From a checkpoint of a small transformer trained on Wikipedia: vocabulary 2048.
Each number is 200 + 40 x the weight over its row's rms, rounded and kept within 0 to 999. Layers, rows and columns count from 0. The size before them is the row's rms in percent of the matrix's.

# layer 3 MLP up, 1536x192, rms 0.147, rows 600-672, columns 96-191
047,161,222,195,296,223,278,183,283,197,244,201,234,213,273,236,179,131,187,240,169,202,72,235,191,211,221,194,178,198,190,210,225,176,183,235,233,177,280,196,254,154,242,188,189,261,191,179,236,157,190,199,124,160,151,296,208,196,232,148,191,155,232,178,217,150,89,190,168,203,149,145,190,213,143,211,218,309,191,183,198,139,143,198,251,248,197,164,211,279,234,203,142,232,197,210,212
070,268,185,175,241,223,175,236,190,207,172,231,214,164,271,269,237,173,201,119,170,259,210,252,189,155,236,250,198,247,203,215,157,245,192,207,138,269,189,260,243,199,156,297,139,221,166,197,189,274,260,293,221,205,195,232,193,210,191,201,206,209,210,188,144,145,207,175,177,162,222,154,162,225,174,217,188,189,190,235,169,129,219,182,229,228,134,238,184,165,176,147,214,215,204,249,199
110,207,245,180,128,239,203,269,181,251,220,179,192,152,180,218,177,175,213,246,241,190,174,199,250,184,204,203,114,289,180,203,251,163,174,161,220,254,240,257,261,151,170,194,191,195,135,216,74,266,165,203,194,130,231,128,184,164,186,223,177,293,166,204,198,241,232,274,220,223,223,166,229,192,241,198,194,199,136,193,178,211,146,178,199,157,115,198,238,208,160,249,280,240,170,203,204
040,237,204,269,210,231,193,199,213,185,171,225,161,134,181,182,109,137,212,152,169,131,141,162,259,222,156,262,208,182,309,234,189,181,198,217,226,157,166,235,256,234,183,187,201,251,167,189,180,226,204,173,232,153,252,182,180,155,196,166,224,243,292,207,184,200,183,162,224,192,203,170,235,190,210,205,194,223,247,199,237,251,215,242,95,219,108,192,210,176,179,170,246,154,155,144,193
161,233,164,214,159,208,289,258,162,189,209,164,137,246,193,204,149,145,219,207,190,257,205,261,222,127,269,182,257,239,199,202,217,239,209,183,182,173,176,212,215,261,236,221,187,167,153,157,169,216,222,166,134,193,248,219,164,202,185,236,170,226,251,180,223,225,176,201,215,222,172,198,187,175,199,141,211,181,158,179,120,231,213,246,167,262,188,234,140,248,127,167,169,272,186,189,246
068,124,178,160,186,227,210,216,229,140,243,261,221,122,225,235,262,195,140,252,186,210,206,203,220,188,209,159,161,212,184,193,217,283,251,166,211,132,210,247,187,218,171,128,260,128,205,185,237,188,216,209,167,193,253,134,213,231,138,176,170,265,163,181,175,194,217,267,236,205,215,173,262,236,150,159,189,166,200,220,112,186,202,236,181,219,148,181,207,258,200,259,167,230,142,193,187
103,219,243,268,178,243,139,190,212,142,267,186,171,228,194,240,225,140,187,166,165,225,170,205,232,177,178,187,183,165,217,175,140,323,183,252,180,230,160,268,244,131,238,243,243,146,236,125,276,172,181,118,231,226,197,205,228,198,218,216,234,270,123,131,177,239,181,143,214,197,247,183,210,175,216,182,213,227,159,118,87,180,181,219,258,173,187,221,185,207,224,221,202,204,186,234,211
122,259,101,207,193,290,168,184,240,139,177,207,158,217,278,274,196,232,231,229,163,233,219,152,158,187,244,186,194,257,173,222,216,230,179,110,205,227,210,192,145,230,147,171,212,260,174,273,168,139,185,170,157,244,232,157,300,207,240,235,253,202,181,253,197,253,148,225,239,195,266,206,157,146,287,196,175,160,249,226,169,157,221,256,145,176,222,207,240,169,158,224,267,162,194,232,129
099,183,170,206,176,172,225,200,256,211,204,225,216,221,227,241,161,135,188,184,162,155,180,163,189,158,215,188,174,293,149,178,169,281,248,209,156,251,152,220,191,305,226,245,200,216,207,172,224,213,108,271,239,152,162,210,243,220,180,154,210,249,214,220,215,150,206,129,203,94,217,220,160,127,151,134,197,250,190,208,97,296,231,180,216,194,157,162,210,158,195,221,184,244,258,145,231
123,188,166,202,179,173,174,234,259,245,146,202,200,196,160,215,163,132,273,158,205,211,206,226,175,204,248,244,234,141,176,185,198,193,211,224,247,148,165,259,173,213,210,177,220,148,270,232,156,137,162,196,250,156,173,199,227,257,244,170,159,236,251,243,164,215,233,143,241,166,210,208,220,165,181,186,194,163,186,192,221,192,197,240,179,320,171,260,193,194,195,263,213,202,162,203,218
081,201,209,192,143,140,221,213,157,120,155,220,178,179,165,298,240,202,143,204,240,243,179,139,201,222,221,147,162,232,148,169,189,93,151,236,223,185,209,197,227,171,229,202,211,182,174,199,185,244,263,193,207,242,216,158,216,155,199,168,165,180,251,221,162,211,284,154,206,214,274,210,242,232,231,270,235,199,207,136,176,221,185,133,177,201,230,201,154,202,183,193,192,217,194,236,197
104,253,195,216,172,242,112,207,207,223,172,215,176,167,279,164,220,198,195,188,241,216,176,159,168,196,247,230,172,171,226,158,234,130,331,218,238,236,213,153,185,209,230,179,152,216,133,189,207,175,213,125,175,224,172,160,177,205,223,195,213,211,135,216,175,202,192,255,210,213,90,175,194,232,161,307,205,245,197,175,154,253,237,125,172,109,190,253,206,188,188,189,204,189,183,221,217
051,167,155,229,258,177,250,192,151,203,269,177,239,236,217,218,137,194,215,160,227,158,212,188,271,167,225,255,168,196,196,213,207,262,196,166,266,154,212,170,121,141,214,141,140,242,232,193,176,203,197,149,205,297,139,168,233,162,260,194,193,209,174,174,204,163,101,236,160,211,258,172,198,188,217,211,232,213,190,261,249,265,213,173,218,145,224,143,239,190,167,156,245,232,190,214,153
023,138,197,230,173,152,239,155,206,206,247,224,229,227,185,226,231,141,207,259,197,200,59,175,154,216,122,251,153,199,120,237,201,231,177,213,215,155,138,186,225,131,154,202,152,258,173,208,233,241,304,158,161,208,150,211,217,211,183,246,158,160,200,191,171,216,214,269,213,188,183,180,195,239,140,201,212,254,221,203,244,297,223,224,196,237,237,129,169,225,245,184,243,242,146,227,245
064,160,176,213,256,136,215,126,137,224,164,111,209,104,204,214,178,169,170,237,220,267,150,289,259,278,252,118,218,166,220,187,218,144,221,145,210,208,191,215,249,160,208,244,218,90,201,202,160,238,225,215,185,214,151,204,204,163,189,293,254,158,194,203,153,186,184,228,187,212,217,163,194,196,196,157,118,174,204,233,196,226,226,211,230,198,273,186,239,199,253,227,187,178,206,185,194
103,227,203,246,156,209,216,186,205,222,230,152,249,262,267,199,244,153,249,261,223,154,218,283,207,236,166,185,232,192,136,135,140,243,156,183,150,188,199,184,251,128,230,219,177,240,151,254,179,180,168,155,191,204,223,232,167,163,161,151,207,149,253,136,215,197,173,221,240,232,166,210,162,193,290,185,218,175,188,245,200,147,236,204,196,236,313,288,213,129,186,188,228,157,292,230,186
127,202,140,238,266,188,191,211,166,223,224,184,220,240,206,175,237,249,239,188,228,159,181,135,204,169,182,212,213,207,171,243,138,173,307,276,224,201,217,167,193,254,247,226,165,235,223,208,172,180,159,139,170,253,196,182,211,215,190,148,174,187,232,263,219,251,184,198,182,185,195,161,194,132,211,191,276,221,123,250,181,254,136,215,266,248,191,141,123,199,218,177,140,172,136,207,209
054,249,212,304,107,135,171,181,215,232,144,298,173,183,209,202,237,171,235,323,220,161,222,197,181,141,279,251,180,244,183,265,164,125,242,213,189,214,202,208,195,160,172,208,191,222,131,181,224,226,227,213,198,220,154,238,209,145,202,159,234,271,161,245,208,184,182,210,198,165,216,209,183,243,173,241,239,190,193,195,198,214,238,148,202,156,170,191,184,279,131,188,266,184,176,153,152
105,179,113,161,248,155,249,117,263,194,77,269,126,206,180,219,163,159,166,283,157,182,192,186,231,216,198,235,188,207,159,200,173,223,198,248,230,240,169,230,196,194,202,192,86,231,200,206,160,198,198,206,181,168,195,175,197,118,186,227,183,202,161,298,266,156,193,182,183,143,281,190,170,192,245,205,198,168,198,217,186,228,272,241,198,109,199,189,186,229,199,112,261,178,290,221,162
104,213,225,182,219,194,127,207,205,249,190,196,196,213,137,257,194,149,188,244,192,246,188,155,163,156,220,243,182,213,158,205,186,177,216,204,252,246,260,216,247,174,150,172,222,183,147,190,144,197,229,235,177,230,190,156,173,276,248,142,237,245,169,194,190,220,200,171,218,171,86,217,205,229,253,273,169,199,236,171,170,182,197,114,201,154,168,196,240,233,254,237,227,246,192,191,138
105,225,190,180,204,257,259,166,226,221,163,198,185,213,241,180,209,145,227,178,240,177,229,272,296,218,132,210,219,150,172,265,272,225,154,232,154,243,220,232,165,168,187,248,156,200,207,234,245,171,191,189,270,218,270,193,191,159,181,110,152,75,206,242,153,219,202,227,207,191,253,298,307,190,233,213,203,192,179,195,229,130,229,140,249,194,167,247,245,174,151,205,167,232,247,175,245
110,292,206,275,221,168,174,229,214,202,149,151,176,156,214,182,159,220,221,151,212,208,201,208,184,159,201,172,157,179,201,192,172,246,181,238,161,142,294,208,147,203,214,205,174,228,174,204,146,209,245,232,215,255,187,259,234,204,123,273,201,217,246,207,205,191,137,218,204,249,171,190,175,209,221,127,152,187,195,119,199,183,136,261,191,167,242,172,167,157,195,119,176,220,168,256,202
090,204,203,297,157,186,176,195,220,186,150,188,161,204,226,187,263,174,180,232,178,145,226,180,242,187,187,173,198,146,265,122,215,187,254,213,141,190,220,197,197,144,270,241,121,248,184,187,289,220,261,205,197,262,190,218,175,168,201,203,124,183,147,110,228,201,145,200,153,264,158,161,106,180,211,256,178,184,221,231,192,156,219,228,260,198,193,216,172,131,194,195,238,157,174,195,127
119,225,203,242,227,255,133,258,191,150,210,180,212,205,202,184,126,220,221,141,199,229,190,206,264,228,240,237,141,232,172,221,278,274,203,200,237,197,223,146,183,217,189,203,246,212,237,113,181,177,214,140,233,211,195,170,227,262,197,178,165,202,173,158,201,227,181,228,264,175,250,137,247,247,169,177,159,172,195,149,218,224,220,248,232,151,207,192,153,191,175,186,201,231,175,240,156
101,139,236,195,226,193,171,265,261,175,274,178,180,154,214,120,212,154,141,233,287,164,194,243,169,151,200,187,148,165,222,187,127,210,235,164,217,259,128,233,209,148,198,172,216,201,227,197,271,182,184,232,226,207,213,187,224,237,189,206,179,198,221,136,150,224,193,239,196,247,213,141,225,225,183,264,226,176,110,216,177,223,249,244,155,279,150,237,237,206,137,198,209,266,221,219,162
098,207,213,216,231,159,205,217,207,195,120,267,181,166,224,236,222,141,212,224,137,182,242,237,248,238,193,223,191,292,181,138,262,256,225,203,161,255,188,206,200,173,185,182,241,227,178,226,149,118,233,157,226,221,191,243,267,160,196,210,164,183,263,200,190,143,170,273,186,104,172,152,165,246,249,253,220,136,200,150,166,225,257,228,197,188,176,143,229,135,220,198,220,195,199,223,264
129,225,199,210,166,259,202,288,232,240,215,153,173,220,224,173,159,198,219,231,181,131,180,208,229,195,225,191,248,183,180,219,154,179,188,213,160,244,173,150,199,152,225,156,148,190,244,197,212,97,121,168,240,221,231,227,186,230,255,196,197,261,238,205,188,244,141,187,176,86,252,133,233,215,216,278,125,203,183,185,147,238,186,189,212,232,217,150,226,177,161,186,168,255,176,156,211
141,173,166,188,227,201,196,206,190,229,154,190,139,180,285,234,167,176,255,181,144,200,156,209,207,176,178,290,157,173,227,249,122,195,198,205,198,206,181,189,233,192,221,207,206,270,179,203,241,152,165,132,259,134,195,261,142,158,147,176,267,211,267,244,128,184,187,187,168,182,132,125,169,262,200,187,153,200,227,268,328,196,254,225,235,195,181,217,170,254,280,250,214,212,128,264,204
036,201,206,221,107,243,205,248,217,226,140,219,261,162,264,211,101,227,220,175,212,165,226,227,187,268,168,275,194,244,247,165,171,217,195,192,208,227,174,185,224,187,244,131,223,229,169,112,151,203,162,214,181,128,129,255,243,204,161,216,289,280,243,190,142,247,217,181,193,194,211,183,245,331,224,245,166,212,163,189,185,135,171,230,195,229,267,237,192,156,179,184,218,211,208,175,121
038,289,213,220,207,160,163,158,222,179,162,185,75,151,123,250,200,149,221,279,211,167,252,250,115,171,213,166,166,217,218,154,177,201,227,213,94,264,234,199,216,183,164,276,245,155,271,222,214,198,186,256,218,189,258,158,167,239,166,184,192,195,237,295,124,161,135,205,211,176,233,278,148,216,235,248,130,220,228,203,235,148,256,186,203,262,175,222,178,187,219,178,278,216,213,220,231
119,217,117,133,203,208,237,95,195,189,163,177,273,248,287,211,161,248,210,256,182,185,133,210,231,179,281,222,201,178,190,243,207,158,176,248,166,188,144,187,159,237,161,254,117,222,245,173,245,255,260,184,171,187,168,156,214,212,188,173,122,184,130,156,167,218,182,188,232,267,162,233,210,200,236,223,190,123,161,196,262,137,181,224,224,83,162,227,233,213,187,187,251,157,267,206,151
126,203,179,107,229,228,191,180,242,201,241,180,244,272,281,243,255,181,227,242,184,193,167,184,221,251,201,231,218,177,210,235,158,229,197,187,104,168,112,166,186,185,238,202,174,172,188,228,257,168,183,270,200,187,232,157,258,177,158,166,229,227,170,245,138,212,178,241,278,161,248,234,185,159,192,186,177,231,123,158,120,284,232,214,240,187,143,208,215,221,239,118,199,246,199,206,146
118,187,203,246,193,105,201,223,174,206,216,196,240,179,213,186,261,147,226,315,150,154,273,238,175,191,226,284,179,178,242,174,183,311,247,229,213,192,179,205,176,159,221,231,254,183,140,142,177,215,201,161,307,198,239,136,259,231,197,277,194,163,202,233,168,228,234,218,185,191,219,196,180,165,233,133,164,177,189,220,135,167,249,235,184,324,213,202,143,213,126,174,256,209,136,227,275
033,226,213,199,160,185,209,170,183,199,232,169,134,158,251,130,149,260,207,251,196,263,204,156,226,131,207,233,239,247,163,181,188,191,219,255,154,229,174,177,146,205,176,172,161,157,256,228,240,210,143,166,216,245,186,212,218,148,131,225,141,210,200,207,126,241,269,239,186,246,257,147,161,157,146,206,182,222,163,142,216,218,155,230,262,154,242,163,240,146,160,146,264,236,143,238,183
104,222,174,165,195,179,179,120,160,253,244,196,190,161,208,192,228,218,187,245,266,152,226,264,211,207,181,228,139,172,160,246,212,140,184,232,213,162,207,208,216,196,236,156,220,196,244,190,168,241,132,247,263,186,245,232,97,180,205,193,216,171,211,183,176,277,222,202,289,142,286,279,229,160,204,203,173,190,131,288,201,166,257,257,170,214,179,234,149,252,158,219,209,204,215,234,173
112,182,220,118,191,216,240,161,219,225,208,153,192,226,240,201,166,252,234,185,166,167,177,195,194,215,272,211,190,223,223,214,211,192,189,208,200,211,147,236,155,204,185,224,189,192,181,123,222,225,219,145,244,160,198,164,197,211,131,193,150,204,155,210,189,184,201,206,262,227,190,186,221,160,157,259,204,110,135,73,142,154,162,215,110,201,166,184,226,292,267,250,157,175,284,249,179
088,163,205,188,148,206,215,188,232,272,180,205,213,198,236,125,137,212,205,136,240,227,149,164,234,201,166,193,194,177,180,186,204,202,211,171,235,128,99,197,163,249,239,137,197,269,194,196,232,222,267,188,175,175,161,204,274,213,133,221,177,136,244,176,149,234,116,220,224,213,257,174,210,217,183,207,235,154,135,210,264,182,225,241,157,172,196,220,207,139,208,221,164,177,176,208,230
122,276,150,219,198,205,230,222,279,144,243,208,208,176,198,226,189,191,223,178,122,175,190,218,165,221,102,197,314,181,165,180,211,255,180,276,156,235,136,180,187,143,154,205,98,238,242,287,185,143,208,191,239,258,210,192,194,210,243,210,188,185,199,120,190,219,147,170,255,173,218,209,187,179,198,195,203,177,234,255,202,213,272,197,185,207,157,211,194,196,200,214,180,176,180,214,170
133,222,97,240,195,199,230,233,200,186,163,210,220,165,189,207,204,90,140,194,247,182,233,207,234,164,168,197,193,255,199,236,215,220,223,156,309,282,189,218,191,212,257,225,144,191,218,192,215,217,172,130,193,205,177,222,210,115,258,176,132,212,222,192,170,224,252,224,152,142,162,150,182,203,230,296,211,162,174,196,199,201,220,235,225,185,167,164,192,193,214,190,217,214,194,244,185
093,170,182,160,262,207,208,251,189,245,208,137,196,221,167,176,190,182,267,194,222,199,219,148,202,165,216,202,221,143,189,220,227,190,162,229,175,202,155,168,208,229,135,128,179,261,146,237,155,183,215,233,210,195,220,180,200,245,182,166,167,176,213,188,264,265,222,173,172,214,192,221,217,168,215,95,211,149,226,124,174,200,209,183,140,187,236,193,235,183,224,236,175,233,182,266,254
049,198,182,177,180,246,227,143,258,279,149,164,165,216,204,208,174,152,195,142,144,125,197,209,229,193,201,258,234,129,220,187,205,243,202,173,193,261,203,234,224,205,148,180,238,195,221,193,264,225,217,225,237,271,235,208,309,294,294,177,200,191,303,199,207,209,197,233,273,237,251,200,176,257,197,193,226,288,177,204,251,176,169,173,239,243,146,204,211,152,187,239,251,151,221,216,216
113,265,180,219,161,132,217,128,126,191,193,192,177,173,213,255,215,229,226,309,144,188,163,147,202,277,236,202,211,259,150,211,110,166,265,193,259,169,228,199,186,196,172,210,213,230,207,193,142,263,192,143,147,250,212,184,202,216,186,202,192,241,175,230,222,195,178,247,196,202,162,135,188,189,246,195,117,209,165,259,231,206,128,278,189,119,230,219,179,218,175,232,243,217,136,116,193
082,247,175,174,188,193,299,219,243,189,228,174,248,116,237,196,222,128,165,268,209,188,129,202,241,222,201,259,190,179,187,223,166,321,148,185,238,200,225,180,296,108,269,201,174,194,237,206,257,198,176,149,204,187,213,180,209,170,215,164,212,92,152,141,135,192,200,207,159,196,247,280,198,259,225,204,178,189,162,195,208,131,237,216,207,158,205,189,219,251,148,225,182,160,260,229,194
085,236,222,183,127,257,198,150,207,217,217,285,182,202,177,153,249,267,190,249,206,178,174,140,239,140,199,169,208,176,236,233,207,123,181,129,168,235,213,234,196,154,182,232,181,264,137,208,168,261,177,236,245,162,177,203,231,200,249,178,217,180,151,218,194,271,166,189,240,257,191,148,174,247,210,170,188,156,196,210,237,135,146,208,238,156,267,181,188,185,202,243,225,215,234,179,255
113,214,211,158,207,261,218,206,177,248,226,210,159,170,125,187,178,253,201,279,184,255,184,199,189,243,180,203,264,276,164,193,141,143,125,216,183,197,194,181,235,178,173,194,137,262,242,242,206,199,170,283,175,222,253,146,162,243,152,156,170,207,277,281,250,157,192,217,204,246,159,239,195,136,222,165,138,194,211,225,97,227,160,216,183,127,130,215,142,170,195,152,165,202,178,205,250
101,287,139,185,220,222,198,259,255,189,126,198,184,189,223,206,232,209,214,252,147,188,146,211,214,175,181,295,172,189,168,216,193,193,256,291,191,166,200,169,271,209,217,213,215,208,168,157,161,224,114,191,222,224,212,179,290,197,226,131,223,229,153,199,323,151,205,201,268,125,144,180,202,208,222,215,182,179,202,161,221,231,221,178,216,219,190,200,187,194,167,193,189,173,193,218,197
038,260,218,168,163,193,180,168,196,191,250,220,175,171,189,220,160,188,223,186,159,241,144,186,303,154,221,215,222,226,216,198,268,214,222,208,232,189,102,219,174,196,222,182,201,191,144,198,191,214,240,199,225,193,329,204,160,275,184,171,247,200,229,280,204,208,226,168,203,259,186,232,166,115,227,150,207,218,235,250,211,248,254,219,143,210,200,202,126,174,192,190,148,212,207,170,193
131,171,195,112,204,223,170,203,260,165,177,175,194,202,304,224,239,148,224,188,232,151,175,172,128,119,215,176,241,192,159,162,112,235,199,193,207,165,180,206,182,184,172,153,254,219,188,233,202,194,219,152,217,177,243,231,164,219,243,231,177,183,213,210,219,201,194,209,240,230,182,302,256,169,187,173,188,139,183,130,207,250,212,248,243,159,171,271,178,173,230,226,251,174,292,175,176
107,233,195,196,115,281,241,203,202,189,232,220,141,196,273,265,191,187,139,201,155,273,158,179,209,201,198,193,323,247,196,183,245,145,165,171,210,211,153,195,144,213,220,302,226,91,255,183,218,186,213,170,289,209,143,204,232,170,247,192,196,163,189,221,235,191,167,235,219,232,173,193,171,233,183,246,203,183,247,182,183,255,238,164,189,234,211,261,128,197,143,194,187,215,215,233,233
091,155,196,154,273,150,187,223,126,199,184,179,224,175,170,155,184,245,190,108,246,159,217,153,187,179,133,201,222,226,181,153,215,256,267,157,181,153,156,221,156,202,214,189,164,207,254,240,228,206,235,218,197,198,194,245,167,145,252,277,235,180,250,181,122,205,233,278,159,243,165,285,207,224,180,185,190,162,200,172,241,161,199,209,248,211,153,181,192,295,233,174,213,211,205,220,230
104,215,298,268,131,170,215,150,214,145,301,167,175,216,221,162,182,185,125,232,251,216,222,170,176,146,162,226,177,233,69,150,220,282,242,223,272,172,210,171,254,192,193,225,241,215,173,162,201,245,171,185,215,141,176,241,122,210,152,214,212,217,206,143,256,211,165,143,214,262,206,180,173,284,193,194,191,216,195,149,147,204,238,225,150,185,175,223,144,184,154,253,207,239,268,203,239
124,250,176,216,213,240,170,197,183,222,246,268,184,170,243,216,171,195,275,245,219,177,156,183,239,254,217,138,127,185,216,258,192,186,133,265,235,259,250,148,225,211,189,167,202,213,212,234,179,258,229,224,282,201,160,208,241,147,146,137,207,241,113,216,224,167,168,217,164,188,227,236,163,206,141,228,169,168,213,182,202,257,211,174,264,239,186,134,214,228,209,220,266,188,256,252,232
100,237,224,154,196,157,152,225,174,164,177,252,247,170,247,231,306,146,246,221,231,230,177,194,252,213,176,193,244,194,186,277,253,244,219,205,165,201,162,224,292,241,214,160,250,210,98,185,220,150,207,235,253,166,233,227,191,202,143,241,234,168,186,170,208,183,183,295,167,198,188,241,182,156,135,145,133,252,245,218,209,133,222,245,153,228,272,165,195,180,171,227,229,280,181,229,167
092,243,252,241,213,232,138,253,227,266,258,177,238,195,242,150,237,283,183,170,230,211,240,237,248,212,204,227,209,198,262,149,219,280,177,206,191,147,192,204,244,187,222,172,203,195,146,141,234,232,237,168,176,246,201,189,143,243,173,170,175,234,242,232,169,211,128,197,195,222,187,224,151,197,166,206,217,269,214,203,198,218,239,187,82,236,196,282,143,200,247,262,272,272,194,200,270
109,269,235,161,152,191,204,169,204,121,204,158,287,274,160,153,145,167,257,213,262,161,254,235,209,272,213,166,209,193,154,267,238,200,286,245,187,208,233,229,138,236,163,288,188,230,130,222,262,167,161,182,192,207,177,121,223,140,180,213,131,202,166,191,213,151,212,224,275,252,207,215,266,190,231,215,205,175,200,197,241,177,212,205,154,224,203,267,190,195,167,168,193,246,172,147,241
102,253,115,265,227,176,148,249,168,180,269,230,150,187,232,198,220,233,227,219,300,150,180,159,263,218,154,264,225,247,252,208,164,187,198,200,129,164,234,233,205,143,201,195,199,147,173,135,257,201,139,190,201,243,233,143,235,221,281,235,158,214,125,186,205,180,121,212,301,209,221,233,197,205,172,212,174,151,221,176,176,214,178,191,210,214,205,216,184,207,214,171,146,221,180,272,220
028,209,205,194,179,243,199,239,168,230,219,173,169,121,178,155,223,159,218,210,175,223,137,173,166,281,241,252,162,237,168,227,235,202,208,212,260,155,121,217,193,248,171,243,191,251,87,120,190,183,261,224,183,152,169,160,261,175,245,175,263,231,214,119,161,220,186,246,129,142,133,153,261,166,238,197,275,161,134,194,167,272,218,223,231,221,238,267,202,200,218,217,162,208,224,234,269
033,209,230,203,233,171,184,247,185,234,191,109,236,251,224,163,130,211,252,180,150,242,218,142,268,200,192,226,269,187,306,285,212,236,277,229,279,154,176,161,204,159,163,277,149,194,233,204,207,246,150,157,210,211,144,149,191,176,206,246,180,254,120,157,151,237,178,148,233,158,162,221,220,203,206,196,198,172,308,217,172,155,216,261,259,162,202,241,143,182,212,230,214,210,199,157,197
109,209,263,216,147,237,219,222,194,253,162,184,143,224,227,186,184,276,234,151,201,168,197,151,188,206,186,194,220,264,177,243,227,166,176,175,196,168,143,131,239,217,204,208,275,127,183,206,192,198,109,223,120,178,161,240,168,190,181,230,219,300,238,163,249,174,129,229,261,207,157,152,157,116,201,225,163,221,237,208,220,229,185,229,169,294,211,219,139,181,230,288,217,251,181,282,194
100,208,232,163,200,182,162,169,255,146,178,146,190,174,165,239,208,185,205,248,249,196,161,129,193,232,238,283,159,204,217,171,173,200,210,238,245,187,245,146,221,190,145,136,186,208,241,199,230,227,156,255,173,184,112,149,166,214,204,178,220,170,190,181,199,247,228,194,181,212,145,167,203,186,238,260,248,206,186,220,161,157,209,101,224,198,148,220,159,293,224,226,259,258,235,251,282
127,133,233,186,192,125,176,163,222,218,145,200,199,144,163,268,173,221,226,228,187,136,129,171,203,242,185,205,149,116,168,117,171,165,160,239,310,204,224,174,201,169,242,216,139,128,274,211,289,204,308,216,220,207,191,221,196,146,270,170,192,143,192,223,234,142,231,209,190,220,207,176,169,178,200,221,142,255,151,190,231,264,211,186,235,250,163,254,157,277,204,228,207,220,167,174,235
089,168,190,224,200,190,177,181,173,170,199,191,208,158,250,238,217,227,241,216,201,213,228,201,200,145,234,179,144,160,187,239,198,259,142,193,157,260,192,138,174,164,192,167,272,174,219,163,246,168,120,176,212,258,250,226,150,176,173,160,184,179,200,224,157,259,216,149,174,213,92,245,134,116,129,225,166,223,184,226,223,279,241,210,190,249,310,265,197,177,239,210,215,247,209,241,220
092,224,207,121,256,77,238,209,196,164,188,129,192,183,185,216,154,170,235,154,167,256,184,243,274,197,227,171,235,232,244,169,220,191,162,181,245,221,206,259,233,241,166,217,297,213,229,264,159,198,127,234,202,160,169,140,228,214,180,206,188,150,254,240,174,260,209,142,189,201,215,196,176,126,225,147,189,123,181,192,191,273,212,307,197,239,271,155,206,201,160,184,201,192,178,210,206
105,216,156,172,128,277,210,168,246,202,205,151,205,223,182,219,259,137,200,141,197,167,189,192,209,215,150,202,164,180,152,258,161,217,193,94,196,165,204,141,190,192,181,201,242,294,236,181,239,118,167,137,209,248,240,117,185,282,234,242,227,265,243,135,224,177,193,178,265,228,194,240,164,294,203,219,156,230,232,204,183,173,208,215,280,179,142,277,193,113,227,160,200,174,196,178,179
159,292,223,164,264,178,264,145,247,249,225,237,127,225,171,267,203,192,189,190,235,194,252,239,202,141,218,247,217,143,148,167,182,134,205,268,227,223,195,181,182,230,308,167,170,178,144,211,191,262,196,136,297,155,184,150,170,175,150,238,187,177,250,192,194,156,214,253,247,231,200,198,244,151,183,169,196,181,217,251,281,170,162,277,220,176,227,207,167,227,186,234,198,295,177,207,116
091,241,231,305,228,239,277,201,184,211,134,108,184,153,144,167,209,228,224,231,243,123,199,154,229,180,237,161,176,144,196,188,148,200,231,214,217,181,212,199,197,218,140,167,189,207,166,190,197,226,196,159,162,211,208,159,209,150,217,170,223,172,186,187,253,177,142,252,189,222,224,200,200,141,213,252,246,138,277,115,217,197,202,238,134,225,143,209,221,147,200,202,203,176,128,152,183
094,208,239,250,233,214,112,149,151,125,211,232,200,294,116,167,261,175,147,199,243,154,219,165,285,146,163,175,188,197,244,198,245,230,165,234,187,177,163,198,212,122,211,220,201,232,211,227,172,192,160,243,192,206,217,191,198,170,163,261,205,236,230,210,197,265,196,233,271,206,208,253,174,239,161,239,126,136,153,193,228,180,169,308,222,154,228,163,185,201,245,243,229,249,227,223,201
105,193,202,195,166,162,175,190,275,224,191,225,251,218,198,199,291,158,140,274,227,140,250,253,183,117,210,215,184,183,243,170,221,194,158,240,225,223,223,210,188,161,184,195,182,243,159,256,136,212,213,186,180,138,175,156,128,189,154,158,137,254,248,228,234,202,258,231,169,265,174,216,206,167,232,170,127,136,200,240,215,258,193,204,231,227,202,184,251,268,193,253,280,269,223,169,209
087,166,161,154,238,244,224,185,130,210,208,195,210,206,220,178,250,199,211,154,158,244,197,214,217,186,244,152,209,267,215,240,182,180,179,233,194,178,197,163,231,158,151,206,180,160,176,149,228,209,284,145,222,243,239,206,236,203,111,163,190,211,146,190,212,252,243,250,215,266,175,171,127,223,208,271,183,165,215,190,131,231,226,142,154,209,180,242,128,224,208,244,226,223,189,213,203
079,239,229,242,93,218,167,185,259,166,203,185,209,225,218,215,262,222,242,247,175,234,167,268,214,211,259,164,202,156,221,239,216,186,220,239,230,145,266,197,197,171,201,143,115,256,277,234,191,248,221,240,114,172,232,234,231,190,203,189,193,240,171,185,206,195,157,222,285,261,231,167,231,198,200,134,64,195,223,128,184,118,212,178,168,215,273,211,178,188,234,221,213,236,200,146,225
051,300,174,252,219,192,189,197,270,202,180,184,195,209,259,247,281,125,205,219,155,200,196,241,132,182,160,203,209,245,177,200,205,257,240,159,171,252,179,202,232,95,176,170,174,196,149,180,174,217,305,226,248,222,165,220,175,199,254,246,173,145,249,140,222,179,254,187,228,117,223,240,160,153,220,218,154,166,188,259,204,235,221,228,163,219,187,221,269,106,188,216,249,174,207,191,148
147,176,270,194,223,235,274,143,138,143,189,148,190,162,147,167,195,194,184,210,245,166,247,181,268,127,314,213,155,145,146,219,272,157,290,192,244,172,236,216,221,189,274,135,187,193,174,188,225,256,192,208,174,237,182,113,203,180,244,224,262,209,196,284,203,212,229,215,211,248,227,167,114,136,217,221,183,191,212,113,173,191,240,206,157,157,192,182,222,121,181,196,201,179,196,229,175
062,220,168,237,106,68,228,180,242,228,158,280,188,135,219,117,237,232,216,227,238,216,163,265,229,245,175,198,145,168,154,218,157,214,223,191,240,180,182,138,144,199,177,153,247,220,203,195,156,237,222,255,213,280,246,213,184,155,197,158,243,173,188,214,243,149,237,205,262,186,85,152,159,157,189,170,203,191,171,263,187,232,149,239,181,159,206,192,232,257,230,255,228,241,243,209,176